Part of a small language model's weights: 17.6M parameters, 7416 steps.
Each number is 128 + 24 x the weight over its row's rms, rounded and kept within 0 to 255. Layers, rows and columns count from 0. Numbers have three digits each. The size before them is the row's rms in percent of the matrix's.

# up: layer 3 MLP up, 1280x320, rms 0.0188, rows 68-149, columns 240-319
# down: layer 3 MLP down (transposed), 1280x320, rms 0.0121, rows 68-148, columns 240-319
up68 165:118146106130129128123153121132106133152245131097144141146130125127099118100112152111154110064134100157124130121120146151123107138132122154137112049136043108116127119148100114117104145143162162039138144124108141099093152115117140112108117125
down68 209:120131130126130122125123127123120134130255123125127144121124131136128122120121120124131126138141129131126131129132130130130117118130134132135130127125102134132137133128120128140121131142146127131134137124133126133139143123127137116122120127
up69 080:105154111142090125078159085126123165158128081133127157193148135130160149129095163172161121126158104134143137130159115047106146096123170155107146128130105125115109128156085121122119131115096080123136172137151095134150124113102155170125104097
down69 047:154104098136107130139113127128139120097116150115111100154150137121140108140142098175131189158145076164102145087123107108130170139127086112169111135131138142114158081094125175171121113114078118134059142128145093100146158123126128100131098085
up70 094:107159123146119125128112115136140081136128099108141115177128112088150107166185153138118149120183133192079133129084125144107115100114144145142140118116086146130131142172091162091120115157106104123114112164140115131150148140120102127124149119
down70 073:123158123075159136129107148138146111131169118060124119174136103120151123160109147111094127111079138112113134142137156124145129124128136138135134148159130139149147121079109123129086132078069132085141101147143160136132126138103111129167149148
up71 115:120152114112148146113101089094111122094162132145163159108096110154169123125100108120117114116098118152157144143072083132136141136162162139120128058137077112114169099123093130085120132113138116129094126127101116095107173090113112108149122107
down71 173:140143119122142110120134132129116134130255130142104135122127125132129132118123127110125140158130130134134134120128139121124129139148118121127120170113108139133136141131140131111122124153138127166147139136137125130154130124067130121131131131
up72 172:157120117105143151159134095118150154140237104106106137139123137134126117153125100150145102109127119149153137115119094134120139136113117149161153096149065164122121105151146156149137109125127126090160135112134139142127118144100120111131120125
down72 201:120120123124122123124113123126111126137255122130132133126126123141117130115123116132139123117125126125140118128127139131129134126136124129126124126122102124140133138128132121122133132141129128126128121115122124137123121103145139121109127133
up73 089:159157129158107083136142079119193127146126096132141158166121100140137131154154120162150116134138120168142097093155080117148104126132158160104149129121111149124082118167156130114103123127098124133105123126181090091119089102137108093116124127
down73 057:144140106096165126088090115122140131118124099064088129143120139164133108128156110122148092122134160115106134130133106139089105114133158112089074105175162105169073123084109152150133166161154137084145153136144144198182149150117127129153152095
up74 084:151124124132158136120116105118169139145127107141126105129125125110110121174130118112163134119171117115100201169129101104140108065118144146084125123140108126107117135147104152105146139120175168119154120122129146154151152136131120138083148114
down74 051:145090173083133156086150133125119128141140102124122142136084142118135085150163127119138105153081106118121117154126112128142125113143125096097113141110128144102132132098100130103129135121108151124105070101121133123103127102116137143153153150
up75 084:136121127147174109113081121121153112118129155127144138122113137154116148141080107128143114131166131181172133175141112105145051127144134086112091127147132125108112142093132128136160152142126108127104136120140131119133135116114153122155118103
down75 054:153109137128137134117113124142108135159086147115129103137157071128139083101139091175156099092128129112110125164113148157093110128137113116178165134132114162132153146127111152125111137100065159138128151147145132169121149151113126146124145115
up76 089:131130140157081096103140129090146151144128136155115090148135148098131135165127110120080154125173160181128153113147146114124113142131122069085121123110135124144126128115168123099126151112098128131135103141097064127139115133155115130108108098
down76 053:118126074130114094131087156108124140082150118162150180146056168152122097104118143118103139121088153143107136105097125117126110117167136107099098201108138142076103099128133125115135157104137138145150129094139142159130091134118130164138175108
up77 092:123108115102144095142155107085125089154128152129176127125118139083090175113098118107108178128124100151120123138113104175096114144079109134147110125148123139119116110137185123135120107156166172115102120136128158155138164095154107097154120165
down77 056:129129172090155114149139140148150125115135143102112167111138076119106114162090133128123129102183117166149116151103126146151161111101157119156144106129110126174129138108135091139097128069147110143138140172136104134123132106126151149127096159
up78 083:092188159142124114133136122096100095159129067148110130097117142105113163167120127115153163131097091079157148085134209130109105106102184112112081128135141132149108156116156135120114118196139175127124132081155141101166119160140108117136154151
down78 052:138154159114102162120097122157134142111122169134085131117097108135134088151126137134112119104189079135123112135126174135172168095139124109136178121157105150173148127138120114117107099105134116171114170116130100127117141134115122152118092133
up79 092:123110108111114123057108157126147108127127107114154177153117123135150104052132132096104112133094126146116129173171130137142216131099114152126103128130115112120099081098116105141125140106125144132149119154133125142132081145133121134161098113
down79 056:116156071120130110138143129092097151088116130133093143194148130142113073103091089104130062142137134152152156111127084128125107152115159145112123139139178140169133131148153124106152115151192128108155169140075143160120180134122131097123149164
up80 086:131121125125187149118093120160149140084129119122150066161131121105143090100166064143144138127129079116146128127091138133141139103089115155159141119134130133121115106099086106139091121130161147132122128095137183162079144139148135100120127082
down80 049:137130123164123133126116110107132133153124087116167071100142168106152071101111104125138065095135095110123127156095143109191151112139116124116155191113115156106089128198098102102127119129138124099171091122149139087105158154141091148120134071
up81 082:123124114148145127093138130146105115161128097116146173106142121121121112090129155112137152127142172133158146131070126128086120124142129126142113132136113134118129148129155171117170130095076152133111095175118113108135107117101128137161110127
down81 049:114117116086130177113117118148123116150129178118146098116127123129135086107135143140129155141144149136101121090096132129072102132151120144122160104192162159139136121112148208131141144127085155116147168121150142124106122133143153154099156129
up82 085:154133123147157158148114128125157134121126138141094100137139172120132117144146118115109088112152108134119176121109110109143118172160076115124159120095102144131138142155155123141137119159165144126139107097101130161168117197166107114095131184
down82 059:127112117108093104128120112135139139146163134156137107125149132149141124120118139104140102156112123119102085144088126154103120095175133143161130140132172162161157147124120123102164102140107131159119126123141171163130105096109117118127162117
up83 085:085150147150134098158186102124121119070126128131150132141116122134093120126147147144122147126124117129112101115098103165156130071128190105114149128145109115135141162080134129119123128034166164141131173133104115104133100095113145164120121148
down83 048:130126161123147113065098112110165120141121117093102113138106175131120114129162135096124146079126150132099127118132096104169129079104183107143101128152133091141095100135126168128094151144098113051122124118147110129154149149134104129135147122
up84 081:129129166148137110121178121073086154107126110100120138101092155158150169155120139124132170129103139130127133131127107154133144113134143127135122126169104161143123161142143133094170096152081105139146160152100138087168169141134130116124124190
down84 050:150142165127156122075105112120170118129092086132140146067155158114140131123161166128122131095143143123114159132141099092102124139147132122096139087160126074127112155124119159186184142162119173106129126103139149118129090131096124117136135141
up85 096:132122126176154104145105113115134138079127145111114112155122145111166106168150126146131161135167152167132124104128154126115103104143150087115139122112127191123100136163125147131167089166122128140117168123194114108130119113092141099139132198
down85 069:116124081102137130170094147116140108123197132148134103117148082116177155163146105152127131119110163084111060147148120125062123129127119111123129156096111077106115162106139120156166106132135116127123109134152140105115120110166121146116117142
up86 090:082132138151121079109094096128146139169125115078130105122164142077134108149138114135111147125166138175119167123095110138128055115121179114105101125107105176121134146148156121091155133126112125125117143135141127120124176143111100143127128066
down86 055:142109108057166131092117127100174095137088079082148124129137113145101090153132137151124123125081141134114171165109151152107146092148130128161108155121154141149110115103103123113126112175107200079139120119150134139124133118113092116113187129
up87 085:112147117125140107089116152123139158112125143092110091137116136132104107144132146135167125129106108111165179122092131114194118135123133127145113124127103143107090132147119119119142120099101150134131139139138091133085158126107072106093123145
down87 051:126157123119103139113084117093139095129102106192135127120155151107124131107155126139098147135117142124100101122123080111123110077172108150142112149127133119094132152107103152136135103178068140082155124115133167144102157126138129112151155155
up88 128:095113134146120115129134094188200126142143182115157119149097115134133113131066137152147117132098148137145074100115102115144122099157111100150138112133140121099119100117136129125084112105124124124096158124121115171106103142124143085099134114
down88 098:127180117163111127113096124123094136099255138179101153139117144125136137130127112138130130076170104084106082159152128109126134122144119120117114228123132115120097138117157104121114181077147095125170118131129153113129121100119139127108156105
up89 105:098119129147105144087103128111136115160125111097080158155132163106093143147178145134108084178105123135114094119150098129170123126128119128142094062134096164132110134149103103099092109153190115112105162142138110124133093113163124168118139127
down89 119:126137115141127108111147128153109117144255147121106124136112130111127141120114123130124105131120124127150145146134145147113133135123089122158148219116161154143122111116145145117146120117091125139156123135139127136177128144090129126169121123
up90 081:112092146108119119161129138106123141131128136127145127113141118105120160104117097143123112131188114130146096156131146130120148200180086111117153129129130138133135132172177120104113134150158102125153102141133145091156147139106181136130167108
down90 047:117126102088138144163117109130091104105092148062137132146118066166144142150131169160132187124139131130117146112074146150109147101115108150193096150160123106130112132109138102135136099120115155117079152150133090131120094066140102097171142183
up91 107:110165137148099094121143119146140170110180105153113121119105147120135164089134115107131141196156108102117118086162094137110095131144121124105124140105083115100164128119098167136109115126155150133151116150156092172106125169112158121128147117
down91 187:103128128135119145133119126135131123129255130133125124115152138128124131126121129129127124087127123113126137122135133117132136135126135121120110120117101106135120142127129111119135130114125138115127132127117128140111124128183133130134131127
up92 092:103144163141099151140126155112114168155126110130117060116126150106163094133131141135144109123136136155138149151167145174179112131145105160089124123112113096141134136079127138136142143092122112130108078102124128148128156134128144172141125134
down92 055:120158065135124144136072110106131127116105095148177138170129186126176124101122132126115127141130099094108128139121124073100128129164108158097109147109131113117158160118148145118163110154127134136156133110152154134145130086108111128107106137
up93 096:114121122173126168133111096176115136155129160133121111174100121125156128111160138128090097120119145157126137096122127145144107161090097151130155129108128161107140148188150159130075103116130113118119121131171148120162155180143189119096117072
down93 062:140114084088172156101124082090142124142137140113144126102168131120159124100133129136138100128104142118120109154162167133059124156163128124114141160188141152144146127127129162131147118133143185131155155128159139138163156130117105126091145096
up94 106:127153119116107119081127135179137129142130103164180138115164131114149091150128107164111088116116130112130104149163118122118162149135124154147175123127133106128164161167113119133115144133090113119118098099136098178145134134125158130132141137
down94 066:165138095110163095138127138142119137124210079156117140167074155092145111146114161150113103110132157139099129154145174181147167150121160137098092178120130169125131117118118111131134158090127111138160130123155147140139142093115093125120125108
up95 088:131137100182159140092105152162130105137129138125164159153105111113100160091071104139120164145113155141149120072123130138099113121165130133158091131141155144116145068110144123148137134162150130149133141150115128116102105147107119126112124111
down95 059:136116139126134113125166120110116131113082116154115118128091158161100129134126124105102103131161151103119108093134080164146122119141168141118156050146104149185111110088155132100144124119131178108130119133110162140131175159146126110082164118
up96 091:148150154105134115092132138130133133134129138099143132144134156156118129154169100143113125126147118103151130113133170145140097129123148129114083133131133165107132120125086141136160125146176140119149083143157119120146151108128133113130146129
down96 056:141097156120138147162111136137117169127137128169107139125131076137139124107099137150141145120152099140130086120129135145143151111150096133161132078119109153101151102158164126142103109093127151168150163144134119127146127143143125133113115098
up97 086:138141128097136123129124153100127143138126132165115130077136126126111195085137103127192134134115110122129111094166143094114128097119129133142125134112137144143148126123173105120120106115128158127095129095164176161127124122126113120147115144
down97 056:138125127102118063143122099094152127136126164091119113093106138109084133168127115100125119142137143143146095139173126147133108117112167134092114071123117060152089147111140122140139109156182121126108133139136108166112154111119133146119139108
up98 097:157135135104130107117165152143115092152137111149104130135121098140153160129146140129136158090091161083144102102141149101109153137147163110151128064127088150092139116113145121163128105132150091073106150102159117158097123099194143111110182102
down98 197:148137120136127115119138125140107128128255133130111146142109146119122115120130134116122130200125132102142128124126140115127140129135111131118155195118175160144157117141161139104136118164140142203163124126151128102178121150040130125143139121
up99 100:114102117137096127097098129139143116137127111153101113091137147119189136165121163105149088119164111134122129109098172142128142090134132077138133120140100121085155159137156129135148182130085127133075159149100124116094090131147092131114145152
down99 062:080135113110120134146156114119111142114197138112100118184102155153114073103122140133087131145115104132105153125108072134119160127136099153134177143134182144137138081091122131138146137166169091126116122114123138160153159141101148146132142050
up100 093:165118131092178133176117144142131116117129143117086133142119113107125164126116143131117146121185164122128182164144086105110120175101121122101107128140138115143111109099126109136144126124096106118161148083142181127127155153119114101137136137
down100 057:134132098124118088107112142108101123170169143138150144108130128120087125152118114113159102123072148131110129142138179146095105181110127124079113189073116194120108162152129168123112119104095127172154115094136122164127125113144151155135155160
up101 089:142144119150139095119111134144116133156128143111083137160145120134122097064114167125116137131086139157118152144122131079136181119137142123127093115167118170124096150159140112118182133088064126145101149120093116137169138155090129116185143117
down101 066:099176080129121131108118122101097107084198089149111133156147142119113116167129119143088113060114143125120145165130103155143122130171142144129111152131102160133156138102118107153133125132121119099141082143141173166117115103130143112121150121
up102 092:123144159134107143131153145108149167174128127136178126116153108150129140083140102184118157129160127122176138131080115174130146093130169116157122130128123118150135130112109130103168150099184149129128134122119094156106134145116128125110148104
down102 056:149099115144114127120139115109100125126104130157145122127126104135138122105139100126170058094050101135133080135150112137164144102122181118137124083118129171130125120186129109119107137097143117114110068122160126144149144090174115128128108116
up103 099:149133146161111094106088163148126111135128135114135151159118122143131135132156128136111153141165117181119102128104133158153091103160157119102099133078132156108180097160118137116154120134104128131145149103115136122122117137154110121059150061
down103 060:127114110136163120100128128159186146141126161074136143113140076163138151136104104151148131086086141102139123132148168104158161145124104116164127132117137121161081087119139160112107140115108147117087122132124122101099130149084131132138143113
up104 088:135130123152097128160140152136144130141125121077113080129120131141143132074132123124135172123119144170113091116129136136144114104112145094131148125105098148143142133102160121155142111128119115128151107143149156129113125098109126144111053126
down104 056:118135162087117135146089110100135113122125130169129113115147091145146154193137109120126158125122113115120040118171185116156141104114104142134115141162133096150110152121143120154134116142142143096142109158132118159142107094144122142132094145
up105 083:125122155139159130102138131122127171152129128127140127112115111096134138128118113139135146120166107110140104170100147129112175136081125096139126126141123142166145105139131100135167160140107137132171099087126147130121157144122148146113171179
down105 054:112131106131103126052174107092097097142159098140165140133142138114108116101121133131144120141093135141144129125120142106150118148131165151109112143076107148095145132159116137120083112107123123142150094101118157108127118087145114141133149119
up106 085:175156129143116149110108077148136139149128081133091129115094161075132144103069119102145139112137140135139152135161107120121118078117137126070126122111100094124121118151120135150128140143157091115132123099164156168134134119125149115170130163
down106 052:165132133101094178157096103130128128119154109108133123141102154075166091134141150125120137171175121170104132112109156132094137158147126153114171150171141162148147134118082144134143135119154124170139140137135152141114116110136159156112095118
up107 086:125120119102127151160089094141086157142126153102164120139170159126100140099133117146150159128112154134153151152129139121094076148111127143147144126127105169112154158163107166159151115117152104122127118142171115133133161175078140126085125103
down107 055:154107118097155136146115119120128112131128119116131096116152109116172154164114145158103170149149109118106096145129148144144108068148090152141165103162123126110123096122144107095116117119115185093136083131119159104139147105145107068143101127
up108 085:154096162132131109170125149169114104132126125133124100116156126087161136154163163150075111110110098135108069146125108159093151124125142134116124122166109126081150098121120122138094113072152049116213115130128122101139101141148139128109138109
down108 055:133148112127118122129092123112105143129138130101124144097160104146153144096082137155169131131129110159131130135069170112103139195101100128134114113107161151132126084131140132177114120145110101148129117166121114136136095143122120145151079113
up109 085:101117164103142107130145090103124150119124149095156099153124147085108141119145114143154162128129128124140087103057070141119084145102120172099162130100104185135121151126144140083076107058105135121131117123129167110107137104124124125152149166
down109 056:142076149113168124180124111096185100123058135073140103149139147137115091140107133137142155152163136180131193107128156159125121085156114102185132120131142064150104154122138127119137099150091154048120117128122108119123146134136126116137134139
up110 105:118101112160099161153080137100174146108135121114110141145106107160179128163179093156140124121095116139135119116150135078093141102150135070092124121114189137087152108116119125171128124109049114135104137126114135159160119130115153102096142167
down110 088:081167113154113116115113118134074105101200116179125115146116114136138128110134131132123081113125147107110115169147134143101141168137109121076125208091092109105133132116132083125129185102204083108124142113129139110111125108162135152069141065
up111 093:159142125123152152116120119118094114133132092108113132153128162144134116124107134105093126127138140085099124143095112116143128156156111176142122065122069095146104102098099165149154120125155099087099134139117092125091167172161162121092087168
down111 131:137151122133124124093145133130103137132255146135097142145115145110099129089118124137118113166107122096128140118127131159119119134136106143132145233114206175155163132130155132107147124157121130177178141127144129111168128127069136132142125125
up112 108:124152144121106096131123108125149136105172128124106155131159108097138127114156143100127105193153144099109121089145145124141095153156134125120143086118056121091094119121100120120134132105117125131133096088124093134108112160131125124151161148
down112 186:114125134125126132118124126127125131128255126130121128124134133124125140130116127123131122102128128125126128124125120134129137130133133126127108112123103106134129135125137125131131125112121130115135130122113126150107122118162130124121126129
up113 085:109125117121127093184136162138142167136130147138187119133114088137094180120184147117137105127093093137071161125156155130148131106159146097156156131143139153122126127096113111132067112119136115126132127114058131105119124124130131130102110135
down113 054:102085140136169116104162126131172114174142148112146151119118120181105111115128121108169108121149092099121128163133117089144189154114123114158069111090128100141103123172116110114131124136131109126139133152166110095178151156113116141119116116
up114 080:131135130127136078089146105116104119091127121080146124095183121071118086122128081146121130123131107119118170118128120150152153179116158139109153126116104173154114080145163136140156125114119172121150108138170132116137128132129147142105087157
down114 051:129137077062147158121101116108120116129128152097100084090124137097133109157127163145139143136158134138137099140128130107133089162119109160121105160157153154114148136098136126105159127183139137088127157169130118144127096068130126133193162159
up115 093:123104123077145151118097131105142153160128180120096153114184101163137121127139151115121118134121121130126150101169144182131123155130098138097135127128113167145145096126098111138178137119152168139109150155190119128136082147111139160104081126
down115 050:119112123117105113170125118164094119127144143125149143142119094127146113136103094103118133106084109121148070127121119126126117140090122139140125142099165059117113130104149134156169092113110118071119125144155126149110121124142135136159113130
up116 094:119129131136165118129084142152158097088128151142182104157186113141111163122095112167165097134127122130164081103094090162130144157139123128152188130076134140139119131129108117126093133158120151132136158104129136124131100122147090129138153143
down116 063:127102136151149123132155153151109143176128132151145110123127134161094103122123114129149108140155102128133144136105119182135081096112109085142096142105164093153120144126140115085108118161140151101135125116156103124142162125116114104116130111
up117 086:096142120087159136152108110112150178163126040142122098124149113131106157144122160115111131120105076125104150128133171132105098137120076121163116122142109130132125121083158153153096152098120128125122116081144099143137203139118106100150150132
down117 055:125115157114120089073138117139180117136124138165121092145174136113107165133139110092143124133151127116106143132072117130105153103143188171095147122129164130142140123129080097126164133108109157173127101105133107137129128132147129123140124111
up118 084:134148136113113136110117138114126123155126085109153116113153153180118138093109128127135167131134175162156121122140179139102105098144181100132111127116112107153111132154151151139153127102102135120069137116166084104130124162106115143139088135
down118 048:142170098126165111120103106147131143094114107081132094131138081101163157137160143131099189114161153111122114126128110095066139107121095141107158104162125103159116131129151169167134140155174137134160135132121148168100170131153106110110117128
up119 085:147084118108141112133112107181127148072129077093173173137119140124137107166146131131153092124121160150111146103114111125108115094122126107137150131166134140111157107141139130128156122163114106128142096136121085106125113130118138147126083167
down119 051:120131100115144129119174123087128154102121138141102134182111154161089128151111131108163095215106155123154128113169099161099103137156130153133111096113123096119071092124153130108101106114140142101134101087096162106170141131133151107133162100
up120 094:124142121078106116119164135174174136196131097134118131125121100126126116121097116119124104123146095111113156152122104093108142146153101101140155129125121096151118108122099146139155114089128094120085164167109124153140118113105138090115142154
down120 056:127143128129101116143163161149116134119192131141162144177144141091136136173133121128166137117073133128132146113157139092155137152139180148123124141134135129114159116123148154128145116136150117144136089141130105115141133119141124121151139134
up121 091:111129148126119127120154148099157174125128058125109115147100118164118136191133124145140140130131147142134122126098081149102126124159116096131128129113123126158129167143126119125145175134108123136131139114104126119135157172097141132109101113
down121 057:101103171111071124084158119074126123088119139129130120155126143196148126113140145090157146142103114126116148131134114165116124152144154167147159134149133155104139075127094083127134083177071125091055076092114159132138089099143124127126123147
up122 089:136158130120163147154116124159082090114128135133163128137098167107074130137144096140168080129120076140129119145133185147134164131107168137114122129134127153103133180096136153150160107145179126130172137084130117097159152117119137145091110175
down122 054:169111132115138111178151145151102096148176133107125123095073096123154106138112152137122123125205128084120101117132153142162163136131117123151136098137110140140139116154145166121106126149161131123115127157106104135126130113118116132183094126
up123 088:125104142121151132134091133113128101110126093158078136097136103107162123106110157114079143121160111110116142129147152140130098150160128123154128120134107140121118126107152126127136121114171095123174104103175153142128163110141136141123129145
down123 056:122148145133094124078103107146090134113136160164129133116167147070108145070110120125144174136114113146127121106061096142139106170136127116131128142143151147160146128127120124131114154111077082156127136123137103120129078118094164144168113115
up124 086:125101162108139109107135121116117144122128117132082096107106155145170128090148110144060150125172116131111086202155103140100105165076132138107140125097143146106122147113113116124134140128126125118103138173110137164142124083169104130132096095
down124 053:131096089126151123118113102129191164088117135086165118170160134099127136093140117142136101149125163127126165102088128125132158133110137117117139163142122093120131126161089103168133132115084127167146157151167130106100095164113133154134135155
up125 091:114115117169121092090141103154082129138125072142122140116118137127132147146121142110101187131097128104125131110164121107093139132137205090151091127138120122104126105086141132091119144126076127136160076100121140140136121113108129128109129159
down125 053:148101160090127131119127079082105139094130122170122132086094122115127115120156138149150191152175136139116127137115086158072123118129109131158126098137132157108141127145115102138125108166136145089105146114092152109117097109146154143127144114
up126 078:082139172147126116118111095132131138171126105114150124102155141123147097130107123121115146133122096143105103099117123169103125177132169138111161128155123140136088125122164116126135156125079068131141135142123130096100121130115130158148138120
down126 054:098146100091148142118119118110144072132113083073159131136102149132158097127138153106110152146145159151103158100085098137114136116156119157101145143153141080120145121127136096124171133174188157093128153115117131182136151152139103129100165157
up127 094:145126122133136119153141130123126125138124150113181102111110096102097165156145131125115089115087107157129083113166105085121170135089144152144081125181099139098085116134171124181133103153111120132185102100144120142130138160110098159132120153
down127 058:137116144078136104126122089137083101126132101114135139116136139122131139105101108105122174181160136119117131139087094142146112160134112140128107128115178134152127131124114156131111111127155141116098187128102168149153160116147146155144151125
up128 087:121130115092129134122127116158155154124127169124147113175145133087128150113101155118176119133119112176131176081110100155102122117148135112115144123146118142128131111120132130124128129108101104124109163111104132148086054127120155120185166148
down128 053:112147109135158104169149125105118080148190170060119112152136154140128088098096142134101127138145126130143171086153109137117117096139150155137152132130160092144122131111113162107102167117152106121119099130122144136120169091148119117138145138
up129 085:142114130162118156069123120110158168172126114141128135098133103082116136135102086117121140113140183144122147122105171148098105133107118133162138120145109134122145087140129118140119130139116134115130113152145088176141144124160130087150104104
down129 059:135146103090094177147137091111128118095125146073115105128143120133143132136144147121110087152097123169120132115118147156096137172133130147072156170125163202162126086121107118128137142102152124154135097143153151158130134100112125132122119160
up130 085:134151141152100095156135124118130145159127127110131146163127155137147135132129164124126075138096132149108109104115128080150127075173090147112132127123114192174134133125144147145132059113091116134123122146112101055149150122124122125107150153
down130 055:100153135167109128108090139131159129161126092147101130141156130156125194162144124127095121092155125127118164150144155108132127096110149123165115102153105097131107116108123126154157114124105144110142139128139141136153112137105151099155090098
up131 084:143170162106106095137128124131148167131129122169193150108117113044152124153146144137136147132110106154133163126122091112154150094162096106117140130162123137169126164137095149112144102071178107137167101134096136113148137160146092084135100127
down131 051:113073145118124112089110126124150119165167113106137130146099136112100110123107112133127113110111087133090165119110126113147164128135163138112105085119134190137133107139118155099151120064113128100113095151142144128210143161089122093148117112
up132 082:093136121144122152073193138105150123178130144140118163111125134099154114054048106117131153135114171104105117146115171151110134169115098145184149129157152094183132148124118128156073113126168130132135077180123132136130136166147135113153095145
down132 052:135117173131124115148163103147117141107111140136149128141107124163146139117108133129100081080108106177110126132146106151173156103117149170113174153175100123135132100071139122138148110078107119127077069182119122097109144158085126093089083189
up133 128:126124114141141161118126123105128127125158151122126174157129160147135158122136111108147119164112159115148152109113134174106167145139150130117050106090142072147109156068133097160110111143133108155125117147121156169105097089102127100124133125
down133 162:131124118125127101126131139127105124125255130138107130128122144130126129118129148128131141149127124110133134115125130121127138136130113131115104164128118148132148125125139122120131149135147143174150134117115123116139116112075126117117127129
up134 087:153159139151119116159138111091176092152127113092142118178130130117145138153149134138127118128136101155100080103112108131143151182089129106171138124118114139121103115119133123176126115142118129118112131182141124122101088138123111129101148118
down134 061:083176080127152141155116114137172121125134117073051117170156134126165154160143091116141126117092156118086140120118122121098115106127131142091112178148176102162105110114109090137156090128181132130127131135173114143129124089143144129117128172
up135 086:165123144144121133121176133068108120194129125113112142106132107121134112156125136131151168120119148104145151136188137168181156084112109170097119126168125107135143159112122099121127140140155097142130172123120145127168141145128103134108079127
down135 056:123126127121087110128116172084090155138128118157112162145088134132145125140125132096154110119098106149143128157119125157142105165104140138081082133124118111098189130106115112097116088146116135127130090092129102137156111098117128126124140155
up136 170:122113120115148118113118120098153153108255136102162130141108122144140123120127104146129158003167113160160127109116125114133141130143141111149114033129066087118125146122100127122141143116122115030106106139124151135100135109162154133128137114
down136 231:116128135122126122136120127124122135132255121135140138126134129129137120122127126131132139130135133145129127132111134124132125120135132123135130113135102130128125131123125131136126125134141124132129134123132130122134138127143125119117122132
up137 085:100087138106146101134143178140118120144125155171155120088133137150120161079108143133139175129103135138169136158113125130128136088144104128181122126150104125145150134146140162086177131153074149131077136157134085135129125122126094150142109110
down137 055:114114136145142095142127091137122147120101151126147126123148092162130124169137115135132189121074117137097114108081104157101088075145128109150166121135157119139135147115128125141122145132058157149109087144128189136103154064114118091109126130
up138 089:148128137121132169121106112102129150117128073120133128124127142141151161120117102125141142128108103148097153105124096119103148077151105089082140129166126123141130113110140130110163125129148161127139131151121119146124123117100087110181120125
down138 054:134141091147097136141129134117141144122166136133096108184108150113111110160134121119147106121184151104096186114140086121112118136134139112074117113148146119126156134121126105136149112132140129104163151127130099152160118138115155140116172093
up139 083:087145123066180085122102134140113114115128116088148125133095121093108136137107118128149168140127135155106121102106115117116148120147151070120144132134132076181151132097152112130099141147113148127109198144101121079123108116064125126135096131
down139 055:137129092108153115121136122084137092147112122082110134099097101121137123157131142142131116097126173091120170142171134067136160145119134130157149130178115133117121138131131167125077102164105110092136086156097149141110110111185126148161158137
up140 080:118146127132084159132157144102127155124130172094121115133123143113131137077146139115137106123142101141090096128149145140080143195123143087144129124143134139154130154149109120119110098107087064125116143103122128112110154151081156156149170128
down140 056:084170091133147125098123134122166111102160100144110136129127151132134095124121139130117119119115090139123138131184128123129086148131117149145121188162071138127116142146133106128111129133152109115128111129132105119115103124158104127135144136
up141 085:072073106138151123097133100135131159140128132113117109120098080105120147125137158112158135113154159161145162106096118152086107082146115121125121125159105122131093133151132126084147118087105130126134132148096132147134150156119152136159102112
down141 053:152174139099107148106133084131054113117148116106128112102150163133106100136121157118121140174096155169103137110155122106165106147143119143136125180092144117129163112102091152134103136131127133105131134114154138108115125122138138125069191107
up142 086:134108135151121089157155095112148111132128140175162126113129113132162142129120126131084100136099078109104153081101071144124075109101140133129130126161153116132145118160130111104098125114167133140157128070121156155117121160148081125139144128
down142 054:126149107156140123146111136161157117167132100135128159120075184140110107119138111095109134100142132128073161157110085109130131108138088085088129150102119112141121126111101130124112152090151138125120155144165096100107162186120137136084143100
up143 088:151147145114117147175092143138160086149130141085152114136142114133133114115157153116107101131117138139115093117134121154126139110119166101150095127152140152088094123098122116151104114125074082131143163115108170124098122122134113134108109100
down143 055:102134099156167095086157180124127155130142146148148178084141127156145090076097114116135102084112156143162084125105128110155127121111102153144111154110114140107119089149120146127083173144148099126175122111134112115108121188149113135131121096
up144 084:093155159132106114135110124096117141085128109132139100097124076114147161097104148128154155128100105126131099115135167184131097110129123148098112126128127088105107109116074117148140098116066120119136137094149110123143135117103119133133131161
down144 049:141170141103123124180089126136139098114122117110116136162141133134153137149159104146130177160201083101114149140100122130106152111091100126139122145140112111170140160112144109100114105157179119112095157113121072104108176064136120119113093131
up145 137:141143118151122111102148148110107106134216104103114117139149127106109109153078111122161131129113134106147132102139160132144095166134129164113141102137089153143139159135117128162156119117171128122104108133129106103175150141138126136139153133
down145 185:120132138124141133131112145131113132113255112120133132117134143121122124125110124133119130127130139124118115116127128141134131137128134138120106119128093109136133121128131121139123129135129123130128126126128127139119139131144118129106128120
up146 082:112129131128108113121145116133132137161129124155119121164151104168123094119095096150144109140087102132167153093122149106115161107118136139163118133122146128120111089131151129126126159096112106144068134125143098128120161104107098114154106130
down146 053:144135163158124151099154136122132121087163116119091107155137148139091157133150124092116126080135175110148111131155120144122104109154169133084184134183108124143092111127113100124151150137109173134165137118123182172132166103134143134079181138
up147 082:110158108111121136163137149173147097157129176138127138131110113108134091095109157162133124141140163115151122144078124178126126130118163093152086138144137119136145165133154162160143132106130144135125129148126104105114162166096111133121119106
down147 055:126119117181160159116146130118156113136177166130127112133172107166104125118143137143140108085079140151120111125143124123088122113117117086132120093127140135142093111134077160142105129144138167088128165100112136157149173126155114100089110118
up148 152:118142120139125159128118122144150142141255137120113132158134119158134115101117111119123136096165090135112130138130066138145129131142125119120155084152076128168112096130131162153143109158127125081141141101125161151148127161153157137137143105
down148 201:113129139125130119119124136123124126136255127127125134122135123130126131130119129133132112104129125125130134119113123125130134126126132131123112124128101116141132131130136128130131129121142130135139139118120129137114128117145136115115133130
up149 088:127169133171141091143128132061100120127130115145145131158128122150118127139143137137097180120120116151127146168167131181149138112142171117118149120128121094126137131111115118076123132159114111135129166117121097135124143166145153106095069119